config.yaml
n_layer: 8
d_model: 512
n_head: 8
n_kv_head: 8
head_dim: 64
d_mlp: 2048
vocab_size: 28555
activation: "gelu"
norm: "layernorm"
norm_place: "pre"
norm_eps: 1e-06
positions: "alibi"
qk_norm: false
attn_scale: 0.125
bias: "all"
tie_embeddings: true
parallel_block: false
init: "uniform"
init_std_qkv: 0.0164
init_std_o: 0.0
init_std_up: 0.0164
init_std_down: 0.0
optimizer: "soap_variant"
lr: 0.00326
lr_mult_up: 0.632
beta1: 0.95
beta2: 0.99
lr_head: 0.00573
grad_clip: 0.5
warmup_steps: 200
schedule: "wsd"
decay_fraction: 0.582
decay_shape: "linear"
final_lr_fraction: 0.0
batch_tokens: 262144
seq_len: 768
doc_mask: true
z_loss: 0.0001
train_tokens: 926900000
steps: 3536
dataset: "wikipedia_en"
Each number is 128 + 24 x the weight over its row's rms, rounded and kept within 0 to 255. Layers, rows and columns count from 0. Numbers have three digits each. The size before them is the row's rms in percent of the matrix's.

# layer 4 MLP up, 2048x512, rms 0.055, rows 1416-1522, columns 0-63
103:144110120142135130120092110110137138103144122107148103165144106108139166093165158143140117099141084105116127130128139123130162097145108156148159132171086130134121145106145104133180155129106125
100:183159127174153125144109128182100153115108146126126117122138119104150155119132189105144147126146137111155123163126129135118123121134107154125125157158140169098127133134124117153144137107119123
095:101124092102160130126105076151146094093133135056142124080152123128099139163143104179177164106098093112147141120130084107137123125123121136142099102187133103150107130145109108150130119084123120
106:164102118148086114167138143159166135163108153116186124144105157118084161100119140112162126090106156170108106128149107114169122110139138197123118145117140137157099130138091131158122125140135121
099:152120101144099149137120125140134170156093142122153125092164125116139173095138135165131134111104137135113154137141096110140117095122131177160142098055080118147136167139181130143078136124141153
088:145111167122098153126131121135160150130108140144130155161115124145152173129103112142076147096138131122073116101113135177102114154082115139114115121131159115101141153098107144117105157125158159
105:118109133186115126075143110119110129177130141165135086132102144150122151119093143102177127111090152124130137146103123105127111137082108135140117110134098108139148132114151129118118147103113116
091:130106122150109112096115082156096132159142121116134185091168131145150138133139132116124141137119117119154125115116120142120091149095112153147101144165143111135199110147147127147130131125134131
099:143147120104152124132107101158129107128081135146155145098137119142143136129132101195124098112140136093145099089121155136117132166157153114126145142145114141133149156134125083134134140113148129
103:144093126144109110142092113111102113144141150132148132175123147109100132109138112140151124132165154123125115134145121123133077165128160132107176097131111126132119127175141107175141090180124119
098:119105109122178126124128135134077134120093112127126157160166128168127116105138134105130123129163145133091115134108122095150127137150178111100137112118130132143148153114124149116098149085154136
103:161127116144097148075157092116122116111106153166143103149146134085150142140120123145151203113137132101124109100111135124114163134074119141174151135117109168187126156071158099120145134163116099
099:169138149161127089136149104126128207137138083111070138120156140118102136152135097081115134157144109125131137186158117081086160129135121106158111117169122126115132137050151137118132111146134134
096:137116144159123144142125082089125122127107108152082164107141115130157131131140118127083116113129164113147120190108121149117112109159115111142099062156138145140126157114119108141153165119093123
089:150152110131102084111134114158157098119165143137105149152161109123098100111152150117115153119162111098136138091154131106107142158154142151112104135151082132091139103137108123113118182148142096
101:123123116101131186169125107166152094107110073131120127133141122145120164127132122151140101136179110177142117144102135134142139122108159172138092115134119136146123131134147110075143161120108140
113:145113118131128165149123111126105158132144115131110175099097152132154136117145156122129119140158140163167125102129089116138116084141149083127110142071137160148152121157094142102119159110137145
102:141106090152127134139161143110108121123111137170115070129116114157137116159104142117158149126153129108156117118130091105146153133119117062135159115125122129115134080133115143106140098140070140
105:116168102134123094125116117145132105119177073147132162118134137126138162167120112135109203109101187165133145101132128129158145150104143080107126100103149140114164130107114102172144128139136115
097:174171094129153101100165138133108085088151153164112160134115158136115114141145109137132179139117090128172101098129112109126156146105093131136118146121129151091131131135119149115175105095142114
112:113166124113121119087121145111137133149117129134109104116135141109113100130121118107103078097143160107120119148112157134139074138108132125123093121079127118169124119149127126128109091121123179
097:127151097087124109122096129136121148153145113141098118140134160143120126134163141090113155121093131156102136133147146090134135118129122135116121131169099157153116134133129114148191098135145145
100:140140160122136143115114127112109110154114117167077114128121100106140107129112133088150152093114137124131101148136138142174087149146145127142093091093095151118103141147123146148188132148162161
098:143088118137177098115117139117111160155128157111130109111115178139131146149156166125118144105052137146097143158139139129145120112125114160139080126125104109138129111136115085135112121145131115
105:107121119160116129161126070098170151111117152142185142136140131095114145148119177120151105118129130102117119129113119126126100121124085147110117132138150119144149111177100186096089144145113105
098:111127114086123124134133087148092106163099135152151135165102171126144133125135126152148138118137151095164091116080077170130125125118146125181145131128137087120115148120096152097109164137141159
097:118105148158109108124108135148114119129147146097164131106153107175102154134077162128134174141118127159145161113131106124078080105122088110161147120092136109156163132120142141149133107169125116
098:161118152085146145102103132106123103102096109112165140138160141101121146124128132153113126120145132139111141133120114129168128109127099121081131120104133121139147169163132078161126154164119135
097:131115140124158106128104112130118127145103114121085129111104107133119127105132154082123150152147145139158083099125165155109139174144141149155153127145123131104115147140107159148140108098131142
103:114151118172144134123104116120120124115132174141108082139136122153096146158137116101090129094097100112144092114134146183119125078097097095105122095112163114144120138137157119157115175147130122
101:148142140153141103136123125125087126144109164141166083117155145117123113122119106101076147158120138129115126159115134118118143116093172084133113121117110132160101117142126076126120125157147157
104:177138169192150119103136140160153107121121105132114124109099120100101105101096090138142147123142132109114119120128124141126159085133123076177114127165114163059119157143099174104120135144129134
095:125102124146143093116105171084146063087161148167097105142132119139124077123197095090120124139158150128143097161140088115170156147132106146158126135145106149066120111073154124098115085091115121
099:135160144171139145116137122100138117119146153174155120089107109148122097151130114121105124096137124160150125121134087088157132141111096107132135131144123146144120119108155145131117080149159123
098:173101144106151122087127096102142137150158089123163163120140149120153139116130166133105109111130157138140101107120123119109130152108144104102122130127112139126181117115103127119135124144108138
091:168122118148145136158166119131132108154102123157102118154102096151135105125113131093126058155093125133105125119138126180126115130161137121145136158081134166127148111141144114118109175154131153
102:136119140103150092144128083142163094088154163124114121100110097208110117128113155140138156144104115172118107156130119142176088082129136170142136152083159162092160131114109109108120159135125099
097:145123106116098105129093138185154163167170151131111138141136116130103145143141085089151130131131112135104076121172127161144137110126120160144164122118162125120125110142145118122107114095106150
101:148107160140118175117119117138145163136133164124125138129121107124134136130174120159152128098154134112165119136106119147109117120107123093089102163136100129165099136100165098145094113136149150
096:131146142121144163113166134132170138105184131114108113143108160135164135154110128121144158118108139143126164150107128147130096132131125094090100131106130135119102135121104127126159143126099099
089:105114084109155098099133160156119135096142112085106097104138168165139126126145115118100141129155135109125123162087136102096147150134143131152139140130126093161125178137130117136121111116127162
098:159095114158122132117143121157106103175117146128128096149076102127132124131099099107113142118120117103142115134136116121170152126118085144135148152135136186114142116131121156137145119134125157
102:090137111104136101126170132117090106166155166175163141149152149125130121121141094110155097142105126166131145182157117141092085103096169125051165119124098137109098130169132136131091115090115100
100:109125095158142099133119120145128164102120118102116131165114138185136130118157124144102117112141177098155122137119137129139141118140132099071105102109119148106126096120109093124134163132144164
106:153116099102111109132113109139153136135137125100139096140095117165135108164092167142102126126154126139143107122134099128115090118185150099106140114162118115077122123124143125117131143142140089
101:153106134137165143105152122118145123124127118160104127114137165122107163097123094098137114155176170165164121122153098153115119123125154112112112134090118150148140112118094115149148146131123134
096:127114116115115081143146139139129127108134158114155122121126147163178154109138120103114127106092118128137124118110093099105113148121176142111152101132114091133148150112084122161140103128114195
097:124139122165141155114119109115114111088114128158114124153122116103148099098161121163131105172100147127140159100142143132103126128157122125128144105133140111158099124127099137115135090123131145
094:141093088137128134127142107112100153140177071114118119114117171176138146135114152150139086140148102163175127112101103092105131132137159152116150100111133129146096145110137161158140127111088139
102:113139119125141122111120146185143129164133145124133136129143155115144177159132106100120105172122142171141149112108080169095113087088165165107127112153139128145150146080130080129147120126113068
101:137124168091160132119124098129110155084130132135091105079130164182129152184119106137168164122103101160108091104093144143154132141153106109109127134138142095176087168146118121114151138147104123
098:104106117135163150140087114089151102129132173094111129141101103164110129129134171099089142147118141186118140096117094129141114154136114131141125147091106142193127110120127139183109149108108142
107:138117130167156191152147104126143163125122107139092117074103098108083158155158122112147080150134135112105125132098148094092143119119127158118127104143096142119151118111103123098137115192121135
101:163145112151128113151162105136141151131104171159142135106118119088145164102176107120112128115143136110133115159093120100138126145132111193137130156128138127167132090117154137109119087128133119
097:123166153135128118108158119144133161114080111130136093119088139163164162122087118106116121153152132097109155141108134124077120097136126132075143142113171121134139124099108107141112114152131126
097:076116139137146123121160139139139139134151110084119112117130153132149142133153155113134161113169114109156097168161106131087125184101046136091141105149151154143131134081114088142139122108137139
106:144163138128158098088147141119170131154139113114087122092128135112109108096123142083110166143129115110162124111122136106118134103091149087163136129108157111106145124118201117129163158134053152
101:119119157148161141139125065149150157126148145123124135147154114118115132121130143129123137147127144159113171072128135132149152129135112125089165175111136103083116141109152120149092105156134145
088:106115131106129120118104137090121089118121113103130102131140116116141133079130147139115110122087156155129108077152126112117100118130202134106169148095132133125145113158091138160117131108122107
093:149129118102152107151147169143099125107120118154097157137131036122139149122124125159082128119110179152177100124085130139123127148157126113094119140135115106129113131123109119102122133157111133
109:103100121117127123175142162085160123154090114080132137096102138104087089142129104145078155156128159177146115091153145118139120091138104153113087119150121119165146146158111120140123121094097084
095:068106132147121144143127121103131113136097111131166122129106138101111130150159152113087101118145153088125149153122158128150110142159137126102112125110114145111127134187112094143140163109105122
100:143150139122126122112103159132159113181128116129110141142100116109084164159126101145127108159129143150116155181133110078163116132146103128114094123099121129163162109112130149152123135164127109
108:112160132148119131148167110117136117099132131071102127131114125149114137172105105098089163084099134141144132111093115135090164101123108149127125125154147175143173134140113139142141134131117179
105:143113144137108119139169116091172165156113146092138147142109153116102145149098102102161135096132102126093132129107133094106082094173141141135142125114104116149136102091140122120161153171136108
093:137142117128123125124106121132123149148123114140146168111154089150114069159148138103142120136126087185167164143121170118125128123144117138084128115115130128132110113127122141091134126117119148
104:131125131124125160120113124076115119139116115130091094155167128131077125141145124072149135191148132169101138160143149130128113141105097151123099102112155156131115114135134106102166130134151119
099:138113167171170121114148124143096108099136107092130099120096109144142106170124161162120122157074133111067135124120117079166114144132130091126114151144134176122107149140096087137125129102128176
097:124185157130142123164127108097154085124108162086098154133118113157096149107134188131093119127124147102133191160139085158126144164158061107135117073126142115120117118102097105151148153179104127
099:111149133092084144137156145115162131173167152120149149127105128125157138180134131106167176122139140121121115140110118117110144108137188138181083105097133111127128122135109136088107146137142148
099:161135142162149129095121101117118176107141139141122142104148126165149120109124073102088123145104150141141099090104129167089137105095179128134169119109176156135173159105139172092151118104154132
100:100077100132137112127164120138112103151111121140181118132079108162120115081156159156139139154170114157143126118111079116159137142149074095114092112119131115117101157134126139196155108142098120
098:153139094062161127094121154104093097129187126120103179126127120064139182126168137141125120168114157104126130107142115091126091139085172116109135133123101167149132150126119104124111123107126132
102:155140106099158142136142143124163184162133158091102125102118120152141103114108152127135140146115143135060167148128095112133115101110106137124137162145160154163122088131107141129091109150111147
098:153115102086091121113144120130105146140147130101132133118110175160144113114145105115130117125154120124153123123152144134134156101149152115089128122123138157142096090099145113150187120153121170
101:124185136102161115151166121108152095138082115119187122110116123100142144142160123119118167150118143123100117113133084102146136097138104132122153101129159146133127154116151126132124110161127104
104:107133126122158116124205149139106091123117133178099118171076136108112112116078103112160128207133156124099078125171151132100136088102137107075112127111114133085132112136090135148100128112126101
089:142133117111131146115119162158121116126167137133073141139142103108162153142123142166139102152125128161160176159084141150113108160142134137123125063100140134153155098062092150140099133136106155
100:173145161156094180123137139159135143114128140184140082168125109121173096133125147114116100164127128109131095132109128110136122134125137066120099145108084170136132111125113109120113119110118178
102:119156110135155144140111076111163093099118143144095134135091094140148135094117129130174131140098146145165143133130116104143153123130086112153105131101108117135123113136118142132155135087103161
099:156119131171117182095144148118133148171130141093146148135110113144084119166102135154131096149113097114115139094149106087106175089188097183116120125144118160104090130150136096115109160162136143
101:138112172143124118094122132128143127174155121128136144173102116153158128112114130117142121145125115166085101180146119116097162156141103068072083115149106102143176150137100128120137150152101102
111:116086105181144079122135127179119153120180139109096153146117153122127071123162108129082120120122134093119107091151091071107151112104110115171126080135163135143102161104130145134118124118093116
102:114117135150120164126127128112127103145128143078134137108142107143097114127142123139146094191111075123111139127109166122147151109122128093186141111131116162081148132139116133145125151153089130
094:120118141131151134133142110134126135109126096130143126114133120133134099134117094122093119152090133141147127148134119118150135142143159147141099107123106199132152159152131133114129088154122166
090:061130122107069131132158149103123100101136158127135135128161098143153107116119131156126134126104118168128143107130121107112108144096095135140128118113101142166130152134145121126152142149092169
100:110125096173112119125114118105116078134119186163114171133075142149148174154137151074119140166159121125149115131123175130130119147148158141099106162111151141113122168157132127155131112134098135
098:137107127094131095089134123168157132146124131096117072154137125108109132127107097131124111108131109129123127109147085122125129098121118143148145103152152123135186160072160107112110123131125102
094:128175080145132112112101096156130114114147127140154136135112158113135169129086113156149142127105139160128086144121153141099116100122100131102132136118135131137133118163102091152130120152132120
087:138138091079115108118060145135145118115133130130143114145175160125082128106122130106065129108164122127086081143165101141126141127148137144114131134125073093088081126119150117095148078136148104
105:091121103117130163135127142149103147128142108092115096115143147096117124119100128184140102103132135079144105122137107181100158163127090162107114136118123149134126140137153076147127109131116115
104:182151112105105121132109133131111177109157115109092108123131121115105103134174132141087110138136152186126093151168108138123111140150094098064156119156153143135150136090129140111140163122098137
099:122145106114174134125156124153182145139135165079152118165152148107128116131145170163144083138146142127132127109091124136139144092147152108147138139095150134109166133167173131171141088130148144
101:122131131187088183081128129133091116125159137127131104130163190106158091101159107095162178086125088087134145163118103119132083134113131137095135139169111157146111166102133159131137175131110109
098:128161130152161122110105124152109116166149140123101102146129096145082172134135083104110147127085155136151149129113107154151085134131110128163119138123118115109092169173109093084153155109119130
096:144145150084139117140138105127128144110154101109117108110145170142114122110137145148137122139143136139153087111122119136085125130149118134113142129115145161135120125144136162109078127180139081
114:122100153179131092155129133145153148141133148127119159086120127138146155113092123101115134121139146124113093138126109123140148059064171128122105130131150116133102143136117160176098201144123137
096:184136129065130108083168151132079073119133120093138132115131161135113121147135128138130079179114116141175139117133135100069139144111079093138169082163110142153119139129121124124147165164151117
099:111140155099165136125129107159110117116072109170177116111127124146115083091114094153131137101083183161091109130160123115157178147143156113140112112087108108109092104111146118120136106124129085
099:106128086119124142157135127136146122120147117113140152119109163105147197169138128127124169108102109114104099140078113143124094094144131120074098109153148100122160102169164154126114126152138137
095:131133100134159120099152105135099145137140114105107159069091137099136177154121112086115179182124180107145116152144134104125141132076152131133130125095131118162172143117116143123096134153108135
099:102136160183160121124150132182144144131155165148151139152142160098153131138090137129100052107105110140120138106128174146089104098112164132146146110136143063140145127124128119127143118129141127
106:128164127145103095122138117172137124130115136113131129122159177086106161106109126128152128124147140115125150148143170100108158126133167138078136100112116133129157106109105124116139105115128075
100:125117158111172093140126134120139099169092119078092129127094098071143103145140100134135129111180114123134153103093132116095164102172125105127080126119167127154161146114118138150173116142131125
108:145128142100129128088135134159148132127133113133131131085139139153123160111082124111111143108148170179104122105115125124142108111142117113094160113145130175184122166130110129125182152145089123
101:128094121200122113130115104117113130095085114133124135142152128148132145188145136127124096160138136119127113098090147153145140105115167118147112119069113143134118145125098098133109138112169152
079:147100084104116119102147122126101111142109110142132137169113133134148124146125099118141105129092126114081141147102100135127105155087144119153116098147163121113123133100152127112090130153172173
# layer 4 MLP down (transposed), 2048x512, rms 0.0835, rows 1416-1522, columns 0-63
100:145155158149148111101119119090106114112147118129140110127114132151105131132119122161105095123121117176107125114156144161115133104133108146129141133131116175126148089161122098130144150119110088
089:125147111122173116159112157131139137113146068115130090141118146154122138140141139128105109094073166102113080143103166151128114127134131102136144140134145132089141140135109120164131134128151110
095:121100124156191144154098104169100140103089125130127124136081117096081136132112098145116073099138157145097134134101145099144104115148117082125125131088147154098120118093143136144138129132111136
109:126144150139153170132168063196117156149122146131141126133118115117158134135110111162137145094109156100138130115107117107129118057116160153135142110083143128149117155077139121145075138111132142
107:105126117140098144162117160099131101146121158150130113135159066136117129149118146110108142161150114124148130112141146112101130097136167122074104124055141108122116088113134115120112132200133114
096:100119125125118134156135132090137137139147126117118174106144097091164125161138164133156089132136148123097113127094132124131117129117108138137141113105148163106096139130140149104148098115144136
105:130114105129111097092160142087101129116116111140125133098133113151108109139117141117105092122105079155121096158127198123128123126075086074122115126103132108115104114122112155121104102141115090
096:102142088089127126158144146157132100113113123131116110158127090142119120125137118082111154125120145131128138156143130119121153140178125164105133127120107140103137121147121109123174127139124179
099:142133101132120153090172066164135089145126071114130133116113157111145107076090112119149096147135123113136133131113124096141116165141095152139167126110131148116131122144102086105157132121121135
097:116105115087129133128133065124118106111158146065083154096161122101128138142179115141122092154132152119127135124147157155107163093120119132117127139104121126108132114143144151141114143147105121
101:126100078119156137088182095113124131124116121123111146142107158110122143126145084123167141118124160094100131126130117112161116126150160121095158150116122117135093170123099121164168131125110069
101:124157097117109128079116106130074128122120113112116118087093094099100113109173138116155177135139122104137116117142144121156155131145136165142102181088091111121106134129159135100123147090157100
096:151111107106103126151160120110136167119130121152105136125095094159157167108147150148161127154132083165121129138140155106107125137140143140171149132106159181087139129117093126098126130068135115
102:104147087090101141153071183128159081127117094163130102142097097140097139155134183086113110158132116179108120131130134127091125136089151085101133139097111123108123098092159129151124113153142114
091:085115061117113122115134156136110123085112126100148131157109110128104080164147133158151117104147110153119131123118141130136106141132162070115141143138149109116160128116128147115122099136154124
104:156117167077096115131127106123111082124143063090124091126136122151078164165127174127114119155104103130092136107120117139140111149079121174114111133093147132140094106145167130137146144118134129
111:139133112157092093131123132147133088107104169134065144150124111099109109163141158130142114147156093132091150153127088119118096117104115127133177136151107120128120118103134139137137129122079116
097:115117186095129144123112150109151112129139142143113098121095088122133131146115110128147130117176153102115083096127100111160137124129109129097160094105140112164120076157112095140141115117145150
099:116123132119143146133136102146121096082139128104102140153142084136130143134092097152146112113136129137153153132135162158146115097125110172105090142111160106163126139138097107160153150096090095
093:162147134105184136130155113122116133119140141126094132116131113150121098170108117155152133162114148130142147158079095147146111114127136146125146158117089144078141142114121141122144088133139143
109:088139108116103081103135172114110159124120128121072147106134101083094090098110145095114119119156143141125119149134137127140134101135128107141157119138118125119147109133117109149096123183120118
096:174134101119089119134132102061130149138124113127104103074166110162144155113119132121085066123132122076146103158137161111138124091097092138150127145137132098147148159100126092141121148144113104
099:123125128087118145134125106131157127139135138111163098090086119096128122101109128143140105138058086117130119155139134126082108139110156114114165118119099132144127135125136130122107073114129124
099:157158123121103159133101137164151121110130147125158137132106137183115148116114122153162121134106166082137126091113087194120131123118137115154111146097066103134143102159143077127114117092113138
098:112106170142125117132123089087124142085096154163144110144133096146126135163123159130141090121114165117112150163132122145121110103135132134139103118157143111157070120091111141141074115128113109
109:156088141101116108109110146081129131113136108097130129151121151145110098155107140123153152133108124082159106150161147137113141124146098140128106092154174067109137119121148138112139161088076117
098:115102092109124139128126125134134130109121145114126111103165109129143142105157123094078137103157137163159143101112111137121149110173120145135122107094149125107140096149100166102147140115138122
094:092104160135097119134088156146109113111104096141125148121117106120147091096161147119118111129082155132154128127138118096115104132115144124134126116132085103118183129148163149123176133127099175
092:128139106101134136131130130135110147077094140073082146156163108128184080157102197131101093090118097101110123188142148166100113121114128127144118138138093127105151160119143186124099124098166103
096:110133164136154103130114150111108110090126157137127116111150118150160128088124147119078150098105119132152163144095133138157095122094129117157138114142108105106120143103090109104118111149136148
099:080193119157100101135140109141140127095135126123105104088114127117142133132158134109150105131127139106146101145095119126113107085086133084148124085123111143109097146127107165108158120130109143
097:123092159099170113161075134107137122129123167149118128144112121116103105129130133149146124139121099157147130136117126156114111099145119153090121104126128176090166147130132138143122118175138103
077:159105139123183120148137108160108172133093126147122119101145139122115149126158148127081135105134143162133156126095132130103114095113153136097127121117150123105139106146132121138127098158116168
099:146114095141129134114147122134102084133115088139127116061124130103134118068088155115138141108134128124119138115112103155121113117140122105183140120081099144125111093117101111120134106135135183
097:101193138159157124140091113104140142100109101146126166086174092132115120096141139148097128081117154107139126161149119113109132072158102104126147113145173120094140101117139120109129129104172083
090:131163117103126105140147137151142118150140123148145127111123143125118146116095083117136165114121177067158119099146135158135125105171138131065163152166152148123080120146106112146149128103089121
102:093115116159091123118137125126115085144139132087124151134108077152079152095098099088126126120129127142133147108108078099136116151146125155095079147133164160150121145093127129114157147094130101
103:135117168122144104091128117146089160132097167124157095162099091090172106115110115123081130121109190137153142109124111115107136102095099147119125112134121145131106147084153092155135183118102143
111:178120132148116126144085104103137114124133128068132151142138118099141078139130168151113132140148149084118132143141154145117099086112132155119149109107120116184139094091162098142137114167123111
093:127100150097162149121077152170127111109041096139135125179122124126115186132116108089097122106114155071112084159081183163153153126147152161175099130162087147118112086153147143163130102139159102
094:102132149114152117113141135125137184075114111102123160122124093122129093118107129140119143110082119129152131133109109145129091106078156156189145109132076149107138140138192114172094088099114124
096:107131117149111143118135174119077143144146147142140154138163146165149152116120138160151127122118158097086090146105187104132125086131166141113133103123141085111123121143110152121164119138139147
108:096155117158094123137142127135127101126138138124145146127160134130100161142132098132154121112116102127122171123149111110092133178133086126079173126095118092135106110117152122109141143121170131
103:165172148114111154103134086161099084059130125088159160118104146111114110135150144168150181104111151074141145166148133102118109103109131115123140121186135129134134132134139129126110165148105111
101:110181119114133095137117153111114126120097116092161097139137134155142112142105129104105134153120119129119130135149168132095132160130117165100154113161111135119142157091090163147123101123130098
102:071148058117104102170157142119117151112096116118113148148131113113115182151185138106099132115178158105114152134117118133095125167112105103102135115143145130127122125179101151107106148130140136
092:176135121145129125135102162109132141101136077097110135122148095128126095166158087124142139147128159123139173137137149160155120104130130153168115130106132149096186165158130141153112147091127150
094:135143088137103116114114138165125087153111144133102086114111129164135099126161137112130143145113114089109151109131124151133152134120122120127164086094139166110127085152116032113101108157123104
093:119149112083092137107107134126136101140111070114091122143151131159120124158140108103103168143150097126111164117184138139136086127104118124108141130113143119116125155107191123148123109162162180
113:143153130180135092124109122143152155126161139171114164115094131093118131115122101124096130129158144092106153115125078115100125131150136093125178143129128102134095103119151112131151146135132078
096:078138106102152144146144092103135118138143108144140150119111143103148142129100131107126139108143138079128125104157117158140147179153108135114110081092128170097111115139136188090150133119139151
102:168103108110153092123111129140140142145127151099147137138095097094135164136088148118167116131129117129132119097144124134148164163137130123099138140110075118160079131147139086118131133146139152
107:100156095081143125109130104122119101099103106144113118120121140102155169134158122163154111148132107107117106112108161155102121127129136103129130127125140113138132104135069109093108120137126110
105:118153097089086108151099156134106127158144124108112143145154105098113131118150115103095127168126149127134120117099106104116135133156154167111155111140109132184100136136139137073087073146140115
096:108140141121111132119128106146109091108122134138127097156111122102134123098157130123145107128168124136148114162122115123099139110128119140129132142141151130154157131139132154128109150142156137
094:137164142153104147168124140104109128139116105097139104128138138107123118111126106134158175107125140125156098100114166132140127081122150145163122166135106163145105131119136119155168084153079136
105:122141110096162121110114142128104113183140135118098113107115149104113157101059118093138165101093105104114130136100113146123156124137134141125175134162157116141108095082170113111122157100090159
099:117106148127111123168154126096136163113118132148101140158102102168111105144093096114111140110081146146152131131106118140094185141162147097088141137133082114134116126126155109133136121140076132
101:113156110141117149128116129151145152108120125174110132158139114128084137161104168081117113086129135111090146180152156076158121108130138097149152090123127067155125140122108121099118166124140085
084:162124145124142129145162140117098160116114129143155091127166105089131141133104140178110112105092116124108134147141151154172094153106102116134120095146075119091145113136157128148186118146132125
100:146144122138121138113137108127067124132116134140138090109111099152140117148110105129140108100133096127196155146139140148137105127131135117122112118161138124098141100129122109152179118104125116
095:112139140127126110131173167118110132098193092149113096097136142117150155130140132147098161116156122139127162113155146141179110121121128147135099128128095120135116135147123102112197144101138134
096:097155155084103118110126134128157128100145108154122177132060079119137131120107134134106167159132137142094115126127087105114149120168133140118157103097104144143098095124126135120144141108156101
113:105172150149113116158106092136093093146113152110112130101107124152097111130125174126099169121136107113132133106151110128141134105129090109131172126116130127146157141117111151120151104097156118
106:136101129127158123132136120139158142131154127129137137134151107103122106124135179081126146098105093173095125115114114127091081146147081143151146168135095123143119155141053165126134148119145111
100:129119123121156132087097173077146114166114117103159146133112128159167127139149135112104124136115088131097115138138133114115090143145136118119108106110128144155076126153143109146139157168125120
098:126123113089088129102125130090160143108139146093155131141080144123142165098137137115142101147128107154161121194148135123115131163140140135134109118128099134151106132170131087096106143135137098
102:105147116171142112125091131164065154121139111134112129130087110138124151116141081115095145170095141166123099136157112126133137123124137117128109132132132136145112117089145094131186134135159189
098:153156127130130106122133151144100082110119126154145098155142109106163131113121115125122142144113149158098129122152165105095138169108115150116178144128113120105135107133113125136157143130114149
095:110159143176121127100118103171122111126101116121105161109129132078084052142144128107128151147104126139141137143112145141194131131136134185102130134154115133140141101128127098125117123100143147
096:144133121135138161102065105162112187133124132145140149139134139124092167140132108119145091143146146124160117145115133120130126143134128170114171133076144137154123111111114133139124131110123079
094:146106126143147102155126117112103110178099124146085148136142107115134110118148126102156147139095174114086147140087143120135168107135106104141128115135150124118176077148148144122121127124150143
104:147135101152177121120102151088137122151157117143071149083146072101141136131111115123135201121117115112092086117136145118145121083113124113109101110092132200120136100126141129135112120112108147
102:112114120123118116133080156122120120108143098106083126140161108131129074098128111100133133101105167122122150119134130139142087111175094134149109166171116141158137148119119127104101149127170146
101:093113167146181116173125117122122102138171125092099119123095106128102092144124125136196124130148118111154150118128135117131136117113106114089104093123117131120144109177127086130101160116163118
098:113128133120113124153161126115129099114123106102177141098131102154118121126118162153124129132110165179084139143089125106126100117139156136112156106129095114151116149127108165123132129188146130
116:117157122148136142158146145109130115156148123142117118107097126109118196125079100084116123133121116139115105092111109183089133099119151081053128113083121109124110117122145149136122084131151076
096:120128117176116139148115111156128133127119098145127131106122130141127135152117117111126138136123098109104094104151136105131131096174143118132171090101125096103107104127139058113169137093139104
101:134169120102143117137121123125102083084146121143143105160140143139146104115113118122154118119148135103114137136140113161135166138129106153138132120116091075176121158124154123144109120132143113
103:147134155180154158140129114142152115082172130127114161122118090143118158125117160101127143130146137120131133145144095124098124095119120104127076117130152109124141128105140094130151098126136132
100:121118136145127135068110144163162134196138129077085132125107086132118130144133144160158140122156149126108110145150150106123201119137128147111136172114106130102133116143106148132097122091152134
095:102109093110107097122103148099147132144126157125144103136101082195134094103162088118113066125102153136091071095111127126110130114141103124083102175138139128112098135142083125135144136113151121
114:135102123123108132137133136121129174083130135156131121125153130123136138077140097134139139109099107093108118130125121106141104146136124159159153082125130098115134132122185092118120095158100122
098:119161122141138112136130123108090098119150099084147130140097118120105115132133129175188070179100125119095136143076160123135141130105149129145152158135128155094104116148132093137119127147096106
101:145147091112142094151084167165120149118142106128111097161129125084100091151129107094108126145116073129092137132128135172102123125119058127129175125157124116142116107184128109089117103120107095
098:143157124107094115120161102134143155149096087053114089134115179113119106186134097125120179159123136107121124108134124151090108122082114144129121173107165119155081114121138165099158144101134082
096:125124131137131102154151131145128102125071163151108104150097124103099127109147111111135138153114119127104140137148155159142155144112118159100117129132148137120153163117131165129105101134134104
094:098119142142132134132144124125125161092094163154115129116145119133146116153133098152111134137132163100117139127129115164103132119125119149118134134115108146129115155147136131130156114101099104
105:134118120138129168082125099151125121087106115113076132075155112090132116133110108147153132150089131130149126136140148105108142142165131152112133138120096153156122122150146132137153148133096139
087:142137170087108101110166098121099145078110108156118127161101102132131131105165101131175089124096079180123151129117094162121104156107123109123173117124142145131144114156101110153118114101100164
100:068168136115158144103106106099153082106134128119096117125130141086127129197120181159135101141136120111133141109125113099152118127113123105157127137077116141104159128165102116104168163137131154
102:165106088117126120161094134098118118141127131086132120118141120132138112135127187133092147092144160100165127156154103154113144102100105087151142138150116153113164134129129126111152146128106143
104:160164112124129147102114134107179098141121145078118122098102124149085121129073114133105089100122125113147132120150125130126114116137166120119134083120079108128134139177103098105135138102148126
105:092071117128112135121113147118127142100129133128096125142153156122128107150099107098139127088102130113108120179125111142104124094103146125150153157153139163131141152132163161141117127093124165
096:133156159139168124121109091147134130135132095109106158110142149154125115103119105115123111088099137114147129105143131105148129129130141145133111137163095164125109087144170124184115111112106152
116:149150113106111120159136116108109157126149132132171105145117137112125131126093122142130156100154130086119093168132133098140112091107111115124158131132136117121094119112153156186135148166093157
105:144086130118115114143126152120146135118165151131164137141118103113139123134143106132156155157126131138119148107078080134153134119135143123147164117133137120097136127136092110123091156132138103
105:145103151126124079141139184128127139125154138137115121143093090126154099138098157115152128132101131130140156135101106111113150087151147146142104090112142095142091141113113144133137123126120137
091:130133143112108111145094138140108127106133155152155097159123138073140145131105164126138085074136138171102158118113113112160073121165126162125103152123136160100179137142170125071115161049153166
101:159109119132109154083097134144107151091125146116119116101135108119127085145149090155117169067161092132147116147084155116134116081118115078110131143117135156124130122150122074109141114117113140
095:162130169124087137127132108097123138133106160111167098115125105087100178105114099117155147137086135111106115097119100127139105144113171150097148158146120114120106118120158115113157131075128098
095:153161101151125076110124126144145107101165123090123114128148127118125143146121114150120136125084133113108108136113117156117160129121135111131118123160128106146127184137088116100105109165126133
096:111127098119135084150144116111122105105143120106145130158152158119126125157126125106121109103120121110162145115122186115133082086159090114106128137093131144138144138102147078129133113134130124
111:110133138129132143102062158144133128134110126079095132103136125149075142102132091118117121113130116118122110119149155140135151119111100117127110134125119090152095108139146095153142114111118138
115:159130133114160106126117133124103156134134128075109094140125167118120161102073108122094144087149151146116105139140131132113116097103068146105145145135117127119101109152154120109136139120104121
110:159100148124047120115140141151128134171121146118101095102158148146100150116086121162176101105134125123134108136145165137151155157121158118121185122118121139121093137147120140086138146153167141
083:120175154144141166130112111122093092121119070116114123101136121100157097127105141129110114097090113138092129155115059134134104135145153137137095110130153146108138122147159152097099112103155097